config.toml
n_layer = 12
norm_place = "pre"
positions = "rope"
init = "uniform"
lr_mult_o = 0.891
beta1 = 0.93
lr_head = 0.00714
schedule = "wsd"
decay_shape = "linear"
doc_mask = true
Each number is 500 + 50 x the weight over its row's rms, rounded and kept within 0 to 999. Layers, rows and columns count from 0. Numbers have three digits each. The size before them is the row's rms in percent of the matrix's.

# v: layer 3 attention value, 448x448, rms 0.0848, rows 108-143, columns 128-191
# o: layer 3 attention output (transposed), 448x448, rms 0.0719, rows 108-143, columns 128-191
# q: layer 3 attention query, 448x448, rms 0.0912, rows 128-191, columns 128-191
# k: layer 3 attention key, 448x448, rms 0.093, rows 128-191, columns 128-191
v108 105:407473572548508530441536494532531563545558467483464513501578445459509443531527501437498558449437417497526471475489565612519516347481584533539499449477458524532547483454422530457437423448418444
o108 102:490541621416520585483509454413513487490473450405547580466496511415499576499450622562460489448467471481571579485415580481547518449479507478515555377408512502526529478468518503504671522438577500
v109 096:517530419495445530423516489505537535524521543446523554501451542504439447506411465512403458459502468508495555498374517541566509437410555496541498558521475459502438579521548479514596567451559433
o109 099:516524491350438449459465404433519573459461471478507401406453486482474523482432461525471488542527401423609473626369430521532510533470434547589522479449450487506524561473486530492494500539472482
v110 092:538629479502573506491414439491538563482497548444472601460534569500513527592405440450456568475504435395620546519482576550488477533534577572495413580519384512474524559521505433457490456444478563
o110 097:523589482474520521525586463476401458447384538402455561536476476385467486437472471524525553486499532482505542496499527498500445495514489562490573517511445446590520520514512504493503410498551561
v111 099:478532553591407508462439491516455493393583491515522475536475523518492535561483529499536438513453584516438515478470530566446397519532388443589423509498549449527449495464478484525562554485428519
o111 100:550501620503519533566502527449507564454494472495452436516566590441436511546552496487526510528532466482502457473507453507452504553456527564481512506528492482571528478508452528412526509527470497
v112 096:539510563437525459455502490475573471448531605551488451509537552455516525409555520415509517569496556545502567479481577548550477561449449443432466453536405550455475445605545470526580459491522398
o112 098:420533551536526543454515549434531598488393356512580485512425442484511466499491486530559438574502412503464540507585477567442405572498551452563494504480424509493523571663498505549503560506544523
v113 093:538575462421506555568498464439507518533544499461448461432491421567489483602610456512381471524546440549519467446482582547472569559449541474442573541574514451415547612506520460468460516591579538
o113 099:495468507527474451503498420534555502493548488489438513496521493548438480557493449504486449534448542554406580549429595481525418497420510499516564482598525513485484515476517468504519511488454482
v114 102:542503426511517525416499520609583535472503460586518550465550562483551536477523531530473486511489474542560544557480503520568527572503486477486576469523507467522442447536532457474512527421537444
o114 100:497462529481497496515518631475472465524526593502500412514587637544408542513469415503489499524477562454557512554435491474510495505462523422492540453413519524462486540423491391488543525567503498
v115 106:411495574519518490550461462552534535479422475416491454546478568501560489603492566534525545502608394407505506562447562461475482411483633532500464458496511608565507531483583451464486537439394376
o115 102:507446487363592549500612463486483429555581534503554481526479498570504516452461546501462522549453495546480476468445451460553538565483484551464449484460578532503532550517510475494455413512415538
v116 099:532613533456512521481467552508518500498513482473551528532466475539459587531522412498492535481465546540524531505556471522450361521443576526542549539495514485448555461543631414532474517480498579
o116 102:453474568630435555482492516594388552475498540495583547438431544578519557525507426614477547518523434510425428416492538415462491520536541452397469486574446481464553513470443508505513593505435452
v117 098:470414518538531412423477536514570482523484600532520555475462481437513513480565549564536494651504509622475511491480544482455594472550512482561430485519540554457461533494498568518523544408541517
o117 095:481501448484442432533516466467532412539464503534497433509544513476509489473454520556521437510457501538428613482485450500434472489539539517529459431487565544493536600407500529401454456505565501
v118 098:424479536486430459463535433416461448597524417408494533533512538480482443514459566480421561559537463518468412406549492471466557413553520543507566441440481489478563493489568483468468481554506478
o118 098:547473376423498547493475463556508519448468558635454500482495377527576510454541442507450471555485438378506558452527483494451508425537550562476474404444522461460466521477467484385537491517453484
v119 099:428498452530457593549551537598460492553538429562447531548542408420632489486410514525461441458497430468492513539492541527513454449496561523510521545465497535503492570539566558534451482481493491
o119 099:517442557458556438517478501479607659540487519495455434500441494499545445456522485566525537548458479467498509425445543452491485525396482517530543464461517436570476513570519506530502474589453509
v120 102:540478473535477482541568514468421420489490415596433576471508540575496473545491531516545513472536427409482604501409459582524491519434481531528453536505577507507460504541512447480430471509416472
o120 098:555519504466542540509555403526527500515480531496446533454444520523511449453537542579522557555492502463404572477482468540504551443496492554512546555464455450498438516515534515401534339597361526
v121 092:443545567458578440449535406547521522517487485603471531635455442533575542528426556521525526489538592439494514538551593455487529567490453446461507389540497377577507493476513536503522606542606565
o121 098:535471592481417515582488512490538492468537500486522553525561448444482605486502491427457527483511482493445487562516519517542512523503495592443551343562472542515523514436521509514433535526460493
v122 096:587483375482498506440534513469419506394477476593485475473434480578518563445458565402474502485457473514526492459551582554541453370465374531444467444483560497542585480490489457429492511478540494
o122 102:514492482492527451494453445452579459510446528411488465474511557505553450536540509486579449464534479544475430468601552587466490450445465573502536496580550432392472491521516534539535432455596515
v123 099:436470520531502442509532453424518593534391417494471565514450548456554566494456538360555515551454435593379558574479561488458496455498451527408531488454420573490481546480466496526491496556474536
o123 099:572549588513463449498447566600473518491480559527597580449425493461538479499468542455531408468565517438484476466553444528447461491516464470495505432473521508447504576520490568511539562517498449
v124 100:413461502475466499443498612601425507518531486463495535404492593488551462487447512444468479448460427495464485509550474491390500444508445449532508587515419536491481527538516446416583436515506526
o124 100:616417487474542566476470471511492461539460506542503543405468497452493536502451538557581535430516489570498453457509509492360616386464558543490474463393539502427531463547565490469579495580542511
v125 098:444469429542604466397551551450483463423492511516462515545493491530494475502504464515537533527461514449490537570442481486472572541409448482620519542495455552567430508525482582543412507574479511
o125 100:502537552491627498468548588636550452474480472434416445528499537483449448509571563526484500438556499537537471611445489539510471454454515511461501631512544472456533500446499455436529483438559509
v126 101:383473539542503528422514457482497498438541505472479499449504520501526514479491487378488426504553478527440547457591493568516487469561480363493474502539476536553491442470521560447614444546457555
o126 100:597476453517523642538494496510491427508444479478555526436572496530478491471499510533507438478470467468448531598493561380441482539391466473446535536519422468481470511428488507489572520450540530
v127 096:475574468503422477570576480466486432657537454546516506520558463445443537470444515505627569529517491457447506459535559511456467550520505474439542487452533516561584439496580458481479446409534571
o127 100:560501461552472508515409483531554540510564534533518472517496508474578476565403545579570500435453509407467497466547566469454583530542485523432568519424544513481467547472549498437570602554468548
q128 099:491532517466499482574569491607486505547515484514481583548468523474541560496505546378506519493440467489429446361506534474460482524589457480543393514483527482435516483497507460493480467522516390
k128 080:507549501463495501483573547472496518477474460541479441564548509416461541410557548431528508402475547516498469547587466534535487541491541472410469487556479383443446529431537478526447496526621445
q129 077:436547448576591605488431611533483505508570426486398577365393509482547486528496477484543535405537582467524548473622482392477540491436515416563505465494551536506446589590547486508555515507569581
k129 074:568558449510477404554406577472522512448550466433425439477503481529478515444530510541516434399539493477518521530524526533496421517502506509588475590404511489478527429446545497539456488536508454
q130 077:444470480467542474399502470488615537495551584578422507603536483469458513532489482580485550451555452558514475548550470527532534423521549459542497472518451527460391491508524520510579438493495462
k130 076:544533446502456512468473462448586502525563518448458579481429495535492511525501335502470476518508435498488431400420490462484439539508476516441378509475505621509530497572472560462543503576532515
q131 082:519450474456432453453451595503520514553464518460559528561581424453435443582567457492469546500534499536574524537545569373524488511493475535551484403469519567452545533466530464492445555530469578
k131 078:444537532480462415508492450523497530535512517582441421589462481500568592442507533584492423547376506414468486471520508440497437505501512509519507506435510491482587495476467494442494525482576463
q132 071:533586530512591466470478475568529539542493546486553365535451470406479502544461513450507523550560542505513612549492561460413461535440526411557530491548541457491551557525516478455568480418517476
k132 074:473591454449457544533443346529576494531449528491461520427478485434501503528411470511538504574519478590488505516495398452528567431519466555468517491538602534458472509500520426548472456586489468
q133 080:472498496472565479406547446558517472573522528356501502476544410507554437459482466460462500512415496516431394541440427573455562395594480552546527582515471500501520499456373510488412464524577524
k133 080:504543456485522559485517530538424519551512461592447509540487547549483511429463417462537578450465490568469541429539377497490526548494473400528429445519449444491470482457510440538530443529534432
q134 082:418468351487481472422504519560516521514559485481492539507442477519426497425540592513516523561506550572403487518533529497588546511532585484562491369513491546471370484426497446435511409395531469
k134 082:463503471587403531508482467526475447523479459563558442564475460421470411525592452465459465468457469445511514439434530467550464457450501467482513477517420468596502474430501450453496489486484425
q135 077:516429514473502531536513496446432531511519496469497519464435564498469478529551566403560480472482441452485465469427431523500551517498541489510500504468587478487556392477438507519515406493583455
k135 078:455527526573600571445507571453573517572534431521555565542529406562485518506592571355377499511452457464585546543551453478448542378518499512506547561485497524481373527470511504423466471419485452
q136 082:510419488586475511501546491507556517460465479532432598473501428494371489517538546487546538497507561414433565520497503500545485502545535500548497452539475488434571615515447542528576556467568448
k136 084:475550491505570434536508560521520515523466455493497376458443512365406523478399523521546531459532441466466474471527523471553588433538553460505456531500466609493556463532422573494488519560402463
q137 087:546608531500434438453459491483479508463509520412490512492600557570493503521486470503490531519539509510516453493447479462527493522460488553518556443441555452475510466491453476490582565567528412
k137 089:487453471455505482577500417435516404494522398559410372466531527495457569496485483500411564382576522465421459380471559475587530557526474407536499484523501507510437489456504566399547501540601585
q138 078:527474373425586562490544523505430529502518467389556382449554528564587516540498578536492561518438562515458490429471458547466527482507435440411551451463479465461422453491462426545577502499530605
k138 081:497509582537478495436418499513533552500393506448500555492514522504399504522444473495517509597450441545548551500442533513572466524533535506507552477431566538411567521467519500423485499492568428
q139 077:519460405574524545431444473412446490434638432525600528410493468393484511450458550570433518472503544455462513521476486514486543502481454490458570334528479572550496545484429485435522519470589541
k139 081:446569575564513519514418473457577566492471438440521493446547444538451542530560506553481409615451462431514559527505447483435566525519454542552517518538490482444490442468571455576574502512487485
q140 083:436539524432565519507477519460511437518448487494515500498470515508523535559553621487495473465514508461471533539513391510475467441498469546436495530458498485521439498555478452535506546435519605
k140 082:544487502551570487528530520523465417580538563454433537465462502596472567564493515453546421543523398533378477507486558476427470495456429493479489481511472474519492439546428506459555445494437582
q141 078:552435477493494541543493511481509495535516478500628511594484474475477538437568445523435559539447475572412509441502549536455464508436506529572530478476530458473531527509498539420403419470597544
k141 082:510511500539471529504519485546445537515495435470495354457587440502469464556595486501492454469469499580402503554564576503453502481534454410578430554465517449591520522487567491517468484559475475
q142 081:518506613472578505534471460430473451578491463609552523476595563528484496468460411465507520521461561502502513472408556402466525505436409482517554505632441563471575547504492468489467497556571478
k142 084:510448458350396586598489530554565543576456462576540535512451517496562539434489487494499504607516444468504528343505533485494509550514514406497524435448522534534551522584597441461499503508590496
q143 087:467531512528502469566502559492539514551600613504470431466574512456520549461514495468517491533458478415509514439505529477425512517471490475486547518482503497470399488428508634478487496605501502
k143 087:458537492534476530468520492548521465539516534460441536453478462556549595465563578488544431432531400499529507413471496556433543532414482563396466498428494513496529504482506509462484568418502551
q144 084:449519572478453490510512513480514475413507541471476491476428536418493551463523556503474464493460542498466499482496505426433405575600493550572515454490517514494474595555423503429478525517490471
k144 085:391507504416496552469489442532614514561475388514473464602587505551504554466562460473502613429507561453497506459500484508527527519516497507535472449487497475559617439474579518417546465549490492
q145 085:415509465512539521572535581488411435389495502539510496571537459475522497492539514405457528513550542543461547439571548485434469541547575549481530459451474512533466393394555453551509469433424445
k145 083:462504476559501530446540515487482490470554489465494438510416553551515455509430558440512523551488526382515507489523476574546430493492467463384604513504540480366562533492617470453453509476535442
q146 085:542523496550517587405458565558503428551533407481546480468598390510557498482480549458519497484503543612506473555509460542454528597451569521440477547520437524499533424451525455505470433471475522
k146 087:574487556510498536575493460558553495561361449430440416473494440467537519464392522505506411447507505468576569457504477476529471469500484455563500595500520572504454465613502500585534610479486456
q147 090:604479515450467537541538405470555508488573573539531402411570441604464550561450507502492597475503472433543492528591547420420488536419499487451481463529437474467509554466521521538500481501433471
k147 085:491554500489636532540454535470570482540501555455509515539519497516623512454505461491478470508494548495518510512508472518501555475567453463497486489474479511494530494515520443550467478548545536
q148 083:590499479492507506403550447392555467438476479448502448383475517502524412539443518466549538489556576479395532514458563560507535475525484492503636486576518524444441537474403502570518484596483488
k148 083:526549420440509479343455537568565522545480465528561497589561458477597445559591526497472426454501451578581474461554495473511435459440505516559475456549384495462500451477492519509580482594431442
q149 089:493438500470551482498530406453541431431459524523531511479462467482497442524482457473585530481552423511518605456495429489558534490478481515470442519485473527530488535530486521451413484559522569
k149 089:590487473511524577507537441551517519498457520459523438474443525548509673533537453551502486526515546482485463487465540533446522504464588542555475510461515462557527503343413515506450493465498533
q150 086:563551422539447463535422532535489479488440499474464518474467554448534486522471591537567545502555500488473460509556562496451569525552566456534458417436459544464506481513415418516511505511513504
k150 087:467468502488522512526566551433462496465545532544548478519473514545438525473519460520439575562468526524366589560574452462491488490519529555460502477489621433565490525515540529453582592480324452
q151 091:494579602473399469565519466416495490508572387380445516504511528445562469498611493515512556392556541545467511510454549582458489557542515524592514500450553574530499491467508486565493495489478503
k151 086:491514459506569417489551437525435467441433483573514450432417455489557464546500552477485537467532544508529529413477568417505491541559456498507438549527481484572464536417606427488577495429596532
q152 088:487374512471513428558460573511510509433575502532481422534491568530580543501592582499443417539501472402446570436540573500534512525404458351594449568528546448482523480523413478449466541479573456
k152 090:513507520490552487589438509416554571522525569486447513540460509493451477462520508557357551466520514505515480511448488479572388526592515598564510436443544529600559491427416433455514537466478469
q153 092:520503535400428471457481496481491589652495530588507432484437562508425528500449451465427556534592556540467522439460551496483660596405531412576490495546424578498553496558522449483469434506522470
k153 089:324416440477538514537609547489502546537467487468569507541495520399442553471465577487474466426559456531484528503524453474582411513496450547547486450454489426581564495443415456515447552606555442
q154 088:452513523499569375468408486576516511575501538524536465484612566528487495582418436579504439525449535434434331513456552401586492599572481421510532532435393483466443570589508477562542461544436406
k154 085:543560548421525469485503492482539455478481504425531507484517569440468488457498446520468458492467455464474513493579579566475532440451527424587447451620510508468534553447473512483485516534448528
q155 088:502518470435545457542475580534556524418520466488456547508486552502556538496580472385502444441529491572564558441461454577534420469421554465514608490560504398463563421497467456385452460551392415
k155 085:518498489498509391478550413430532470520503590490522475537408422569520448598437519609558492542475519421555513472435534519513493483501499508508495438518533499630501571509557532519490467521424572
q156 085:546480523483513550507507602448564522576501512394425572521456519498473494528531540393615567528506590368499493484533465465513492579558474503495547456554538428554432451575555447470517524601443501
k156 084:522485506530519557528547569434554532531470572495396534609446518506456487488463489459496441571467508582505438553520524484423463533507492481450545515554422558520526462505552522468459448491469495
q157 085:531561437424484540459576445472478437440517468481470469569579427497543520587561481531469522538543510507538577539528508510506512528567490460483557465407519529569455635480622441574518532530495541
k157 090:566490524478461520576544490483495487475454498515468445619514521550428533443465534466517511551454485437517440548502469373514445481503613455530431487477549521529464521454522524499445389549565337
q158 086:500546522541543617537557490555512566448536401490436507519485397495506501449517539500521500480511478528543458478538516470570500411428489520492466588585556492551460524519516598484528496456470498
k158 087:465493505479466416462469517413469502477608536476509462455464416541569422511567612391527549459455542525516553490521549461563515460432388531542522506583469419506495387478446523493479429468460593
q159 090:560551509487474544492528461581465559535449496535577569487404596557396540457470521541510487540520512478529541431509433493523477492527536536510437528605426498488477459541472554478463563493465389
k159 083:450541585444471564482511567493530576515556378490502570512549474489500394507454428548534543445518501544513524528454473441496544455397402432395453477459582463470409517468436503507502524497512541
q160 064:526498459561498559436397458405546482436494483472425455497465467515422491563415529586522537506568522522504555507513480549531518475467480538424558518487451494538475572575484502508591536451395601
k160 067:497445477478544533499525524547492518523400448525467483559432524513535525515461508414552579469503480474481440441575441471538560533504479515555495533512574510420498399498558535487448569523583445
q161 064:410563609546478448465447498439425497573465483584534573442496556535504435536479415500485498453428410528558533485456469440583534536532564462449482534441470619496467494544507525484521448466552490
k161 073:496509555523487483508455566471446525454475517518422462456381384524411468465482547485390426518507477496475492425521513540410488523506510507486588437489529451479529478584533489498469575407491568
q162 075:554532476495511488445501559478537476558508461519449478479506511502412492417504503387605513521617510521540462457462487497556521483470506475608465474422464507505422550475539477444530530549535472
k162 085:508479597580516465547550512470528538442454463571470468445563496478538522489511465527503494441515452497534485495565402528502475504461499497506471474528395560552469527438457482514579481511548448
q163 086:479474505486467460602513471551520611459490512549529453503488607543484437482529469535413610515576502509522538528574576469560571555544415526481510565486460505454529524511494527515534387460483623
k163 085:532440419470477485539525503483547446507484483406537412465498430437563412517445502618489641491443461399548500466525592473482491568532484576403503545477453514547499517540501499523553560473500570
q164 079:518489442490471575495541455540560535570517453537507561517514498517560505492504524487460523554593513508570518504436538487427538441437500487487569471532420439406523506505515486441498518533385427
k164 076:572521546450464496557447502534547511575417589513512471576585435505506557497444521445503482483539395539512529516530480479486464497514459571437506493486491510547511521416565497479442526526500403
q165 084:501398487522438487519557482483574541468428438494496432598436433546587535457615567473621443484585562501425533512529583494522518487521501451462538471493449502600505505473567456579439446505516490
k165 086:470472486491480490528411457561437454411417499379461381515494438476534470520451464421484451463556399490433511511514449476523467469442488538462468572570433508407487490499479514563465494530489477
q166 085:541522442606563395466452478444550567500620524500501500524529564489533496421639488502480462493542511457489465541443555442542520617532490605517426536541493570493453497499504512487539467472512490
k166 081:624436471416571564455509427551484584576415541496514507447574466365532478428551515453453575436467459486593487609473474438454518515518482458517503538424457471437440388570526526538535455590454516
q167 084:437541553584469457548461530539538479493453463457520529437555552513534444531513450501560474424509523479508464518514484500492511457572515506530455449517530510505564363508511458528378361576583504
k167 076:555538518417568507527564520551503445427530477433547397489545444535469471486563493433594595553530449543473457465527454509439476472475495539493491645472452408512583518450517502440449420515434355
q168 076:536506519523499500559560439560536497502528529583572596498454597481530513526538499480515630543617481529536509538448464553537568459484497561479492470501497518490428498463477523481511484543550460
k168 078:512523404455537455440475558514476559586564506562525499536501503473481507440585407494445466467442516457487488479496610496408550464430567430564355521500449465554514569453478461535484379469430575
q169 085:486561453517372528464488570655505485577498324518589499500602452500523610431528563538451428539493504496555525376520570389535518451486499527495546494512471511431490472509566530459443424536456436
k169 088:536487511479476442438455460380503467487510527463544543501498619547521463584496496522595499541432564579562533532493486470480428465494587482501481417477447478487466441518530489468462515477626511
q170 082:536473553507545508510505518517513559473533528558420491477515486496603473503533485486453483457553463532509478390493467388520557511537544486539441515408546462525562594543572474466523502447509478
k170 081:512550492532538448567518536523580531524452455451591560460463472499480572548428482525514555524423446511471416460516480478557421424479547423552486425538491544458469419504478631504455460532522513
q171 075:493492444465501485503489459336493522486468490418476620451467506528531367548506482423504487454536536524495499517484410451428405511499465421472525473565385530458500442582519467428488538562506507
k171 077:510493514543437524450561591572458560500541581624543425604512484480549536408470567493518513494482568469511528453504526456521515544529524526504547463500477431536373602522575486557478551564527477
q172 089:489509531519385517496513477536450475502521543478510456516540477547504504568600540413485429454521518474445447597396517571563524522530480488558500520572512435578506460488441405438496460439450470
k172 086:492466464446528544571530444509543548512486466487508505544539430443479485571474467520547550515552456533534489561589479464535419484437400539495447410442513439404530534519524558538462422411585547
q173 079:434453410432455518543458560459511443516440500569536536452557517504421469528456481558537500524485455568455411463437576488439475472424486496492496479451458492506444561465616460454576451474548525
k173 085:477450425501436511503396500360501486457504464512462569451610490496458518523477580555539491514511494455473449493469538443482472573547431458505566479488495503486490484610453445570527487448452532
q174 084:526530551414518556339509647547495581504524566421496473485565465553512415549458502409480500563415461552490550495546553500512467442572564459583555547545526500487601450470456489511477551528541444
k174 087:497530396531499418552437486492519445541530539504481478563458521453611436466446381475452521480496582430533485497502562506511574496552591597457469526507513472558594543536460558450565437508487465
q175 079:478506542501487537497545533505484522507510538521483481434522570500472519501576580532517482454553521502494467466508443487441428463563471570470493658531530504481513475485454625516540573386552493
k175 079:561542477547502517397477560533474510468546511540528473508529452563471541513502478443507483558464504497497441524527519607559517512418488577583444526542602499574570470605409481475463439488633422
q176 087:459534540463573434456409426521642495437418466675538479552501569412516514446502565529511473485435566499444522452410607378525449563400484515501553468506402500519572464533478464516480488458499465
k176 085:482517511572490549523516586518459473520557573420460519512474509466559616635524500494404447535514467437557562582618582474544521528503528548499423442550472467474447453509480461579484525528516491
q177 087:505527492594525546546554585461482584576492443579501405466419449449470492483560458522464499396521426561531575558357481461495504504655587453458478503498466516587531523508500462412506439540488524
k177 084:503512531505498556417478470614562521467521512471558412538504495561517449532405424525533471506498437411496466538541581498537494552435502388448532416458458472512394562455582508559595506472444472
q178 082:473448513507455519486443462494477477522525514517514517540564481618502625489502453583446451578412464474553399443547461481470385451494458539488530449484495561536487405535526460462547582484544582
k178 080:721456576490428519481447455537545526565446477457437521557493447453552627493522412445505482487526497468513498509503513507505537528492521499468407445447390567529584435541429509542492621465595442
q179 090:450548475500615505580502615502554516472455505569515633427466483460505548542499492495499492427467529516409400483460476494466511512486480509469499469598544492407492473528448423500475535511463563
k179 090:395467488506491450612491624609502567551480470511479451503483421533553527503440486437388498514450493409486414478452488590456401496485578416488522472455448440504557584528441482561504488506548423
q180 080:580559525396483448530505453482519434392430572390495466487564478479551499560555482478481519429397536501588461383481550537469561541512516498494523539507569523502495521510513430515403510482513482
k180 089:451565577513472489431475471518501418465495538591500429677649514542498588485523434499444540535508436472551466468486513512515490510584547458484516560624496518587483429462462444454504530428531490
q181 084:499468424486466521479508562518484455464495440413489441562455510558557484525532511519493439493516486429514394488413575524537445531605465544411528523401488505571534565507509471458535442507387486
k181 085:535513460580453461567530537551475522536518488545524528512523588519441446526558452480489462496556544423465531439407501459599495505469563543485494417506551577416406554461500467475482444489532565
q182 094:582532396474447537457540459501503581527472578523480470523438476406520497536407545449532511531556449552481514503519510451467500555487476484513540433478506553627515538531499558515483575455536579
k182 090:456504465485418551554544527498461438465491489620472548454494548575496504515466527485527544449499541525450482524508521490528457526509504547501500457491444443573512524464540491487514532564594513
q183 087:415517524514533568386438530498536594549474516539506510536532532460564467567507476501518557490556525490518611504449535521619452565580576412503539560472550489542623456540507495499553490483543533
k183 088:636596502476502415489530432510494496498519473567547583545561505516494450455583404405450441497506597532527580444569505543537509513554561542461434487448431456525508516454551484494455545525545465
q184 087:488490481533456505421519394469454483559464471392351462492552458602533512447493469463515441533531568477507523552393507506546511448492550430491582558584523479484539407474536445502449487590522513
k184 088:484497453542520443492417456495534503484605517499567554507477483474517520537427515491499467509557418511526459482402488447507479504529483575543507531483563495513538564611518524496537545527431491
q185 090:551435457551431500456561510502467472512579568586565490509589487511472531413508473501543536496537434519445432495533421532561429494510495370535474417492436533536558494426377490419461400423480505
k185 089:564559453520510542418500499465533526496572403411466410483463473459517399604474425487392518513497469623513527528470487472459457392426523428539565446562478521511498487603544450538492491521504502
q186 089:509467525448465503571528550416488504566473616533402428546451504524467469561484496448462509512552504471551509490526429521492423460522516461560541552490430460530566518489527456573485472427515528
k186 089:562516445533486500536465486605455561510551509531468520485574571560482537483521470535585472415491497513509451464532500502465483486461483420492440433490455455488523527527543466478463571395519523
q187 090:498426502522507430474451440515479581477507515517522469477409482591492463440497567470508580513547523476415553440565440530522495493477510454453553534436571469465426493591449496421473510591498501
k187 087:532422504526594508536610548438566532431471492449526475491557467401500402446462510467491529466385525532487551565503458461570601551498470447559581483501504492520555452495558426510510520518544432
q188 084:616421559567543448471477644509460536508460550478505563408490467570531503514537451435605487478547439535484494389508566532496366540425493518395527500466498539555426500564516449458503501469529465
k188 084:563489479582452514529431580471545445540539530465459523460461535443502586533421473456551490437469617573512476512545501510505445454421505545485518500487445591453561517488588456566482517455517462
q189 087:516516518492487438553564565450522538552486543445447465512492504569515507494458600423501432514525526480417422646537569511509514556455521461472461564547512533502467463402483544507589463487518463
k189 090:479506574544472545445495555531568480598471439528450594562579509450630505454526514480517527466455476491486534471512437536514518490537516475462520479474564508508511522531452536484446434475517483
q190 087:519490487490496526559457497513439531494588452510487495543598561444467463532549445550481437408533570575453519509398467462461504562532518550537406562444450489423591549539616545614525503465482518
k190 087:612534353529486477531534467525517446548506455466479577497545508552598503428451502538506443438520520405541544443421610575519485451494543506455478534529564532557456549592428531523544479513488536
q191 085:499443521522511493549626443474465506510571524530497482395421520542462545574549440538521500571562511481425551480489527523464450525477372393447570570514514563512481488537553494448501483431526501
k191 091:501503463485573526544478531502459470541512468384554507595505480575548540500497555548491551634328429421510470565537571505504415583514465447508489512554524424570517518500515447445515556491522459
v128 099:475546522503525513508498543539576543495505509579481515557550570517480452450573518446563478566497450527597495617624501504487444485544400532512482533469517481479508489478508509445544468477536460
o128 108:443536465473491515446464499585506488454497454449530499501450558505540483566475458483555510468462493603473521511551428494584480508575419520477382555441517532424513463470499419588531535468551467
v129 092:519426426456521462493401498486531451495445467503491408486512567432560461416537449389499433578493414570541519532587476549470564466561455549522451478528487544542568433461504507506528601490439529
o129 100:474446396427462437446506447391486556482496466477490524571491473421449517484421465555391472473407505512496521504638565537575553545478543468460476554438466510575425519475465590546566515553509555
v130 098:425438479543596476484477544443503563409505479497511525569467464441479424483536547518530501497403457510500396458528467417459470501491539508449572566533528484449520472484478496604517377502514539
o130 108:578583437523524484428510536472456572532446492514607454403497401495570467547456508565531519451523555615580450426455551537507500483511501568444488573544460527507551442550510522490497490468479538
v131 099:476443562357477433491459514544532443493453451389454498500488430477434541571487499535532488500564542531460614625553511496536466446522434430508568581489376483582486462507486525524505585525514560
o131 108:477560553518514517502626547505420561438459475408577509540563530512518532579597518458468514527466469425541490500507454511516464506592477577445551411473484471516486602451586427545506586588468600
v132 095:471542480456435566496527527438580451390571571539484593479500524463507419479525547590506608455454504488633484481511486567444399436486438454539504538480515564560522476484507580495518468538461472
o132 107:516508469525558455552467456450488476471497396456473497406401523483526365548441524491440522403487445414479465445486376490473534565503516483545554481523488454544494467539453626578556521494515521
v133 093:439453607490478431508472534481557513443414532488558419472474461611450507493515420488476499582565499527502506504485459544497490416460504467509433582525394517511526489530433484493523519501551518
o133 103:427522524464378493465561413529399558409563606455504513490417519535464405469523529549416556523463457523503513469517467608484382503398580493467495546486546514542546487450466528454511471549601587
v134 088:500502535499601453509483583490528560464449470604486506490520508513501492533547547474432522537494471588474509449445571455541445465504412488563445493532605458542518520419477542498481591491545537
o134 096:543445608473529444573471414566561495441403469502447442452505537573480537493573547513587546545590453565537477574482536407483517439485556424516523601564507592515540458479443518409504517548602542
v135 089:470541407518461573488469480518511438557461551557507478532488562512487546445598520608370446559426582517619576507482513489506486574426541530492466467498477481485534542458566552535480528468528555
o135 096:455474475477486453574488464521454523473479413458568470558365516340496468443460535494472507510550540512566424526523483488402516408459578454526534595435546507492527534444475578530538481508530486
v136 093:450402445479584489511539482477464498450544536500526537531466502542582612483455509449589508456560557499476507530569540591461489586471463528454583415455413479534609474525431567507474396514533489
o136 102:553444529465510496570546548462591524544584512399393515523551414538535493575535529524483509496531423544498539519475513525472539575541448483406572465515492341554522580542528450496554457512530483
v137 097:505519552579511504442411448524502549448538526557420516524479449535491666459495455445478454574530444472524467440465416608480475437532518465449540460540509560579530548416525430511483514465466542
o137 106:506426519542441427366521518551359495575591568425495411462519461575572521530464342558335505420507568482550446507521479519542496528557580504520401442453511553551586482460535563510506465441553469
v138 091:490417535549487524467531597558515443445516484485509428504506595480500566432495434549396559458579465546577507563523413454560481525426533535522485507567433563603563397532435490464424553500573527
o138 108:477527594497493514568443541559550474452534558439494426486467525448498493596499487537539571397453496489554566498418409535545568449485511517489482504578439518518515485540429369542423494525533542
v139 095:537397564544498501504465411484456430458465442518509521603486441502544500453560551508535485552508574522522490529532468428490472545572573497400428419538547488459508426591425463458455521436453530
o139 109:391373562601466480537428430475513517455507560548402494429420520406489539418464541451490527540494477511444617552573585421532541455426472489570530594447443533452482516451365623475589437472539475
v140 094:507589497457504530537495517424414431515389573534479459529561526578474560585532535562483400469488472530517504457419473513455458470512537504438533527542436523533502471456465484545429448495435478
o140 105:465536492525486475492521471422491466508520461506510511577569521592497411481436465450515503620526491503485477406472500546529477479436520484496510527496553483593495349495479536532474556564400474
v141 092:536526529412482408558435559515521472488498437519416544432387535498424450526498575429446508526464419473441540498512472509601513506449536513478509428515440517455485472522496568519507527488526599
o141 102:517557503583474411478456471550480489484472535465549497487486519446480481406500581537497482475485510425414495489576518527562506534499445548508480454504576431395499513387464489495520518499471555
v142 093:553512520511449442479545493471502429499527484493463572538508502561590554409489461488626478384502478550449584635509530534504522508469464455464587533484555471542514413405524566549447448523494467
o142 102:494479517415460441575521525534454465453559482562431624434490542537456545511494407590510528556482469480517479552492549505529461477457421438479473480548497586514505605512502580429475435502514434
v143 091:451493542471484562647555465507480395365472500540524488476528442498523453561513461516440562511479454491495546431515466504489516502486522477489584449469418457483570467502484527519553546550479566
o143 096:482527497509456549604630527524513461481413586492478471491442512453564422520509532428440517515541423528495444513561446524554466485473516495459482417447491433526535542506487467536498529399404545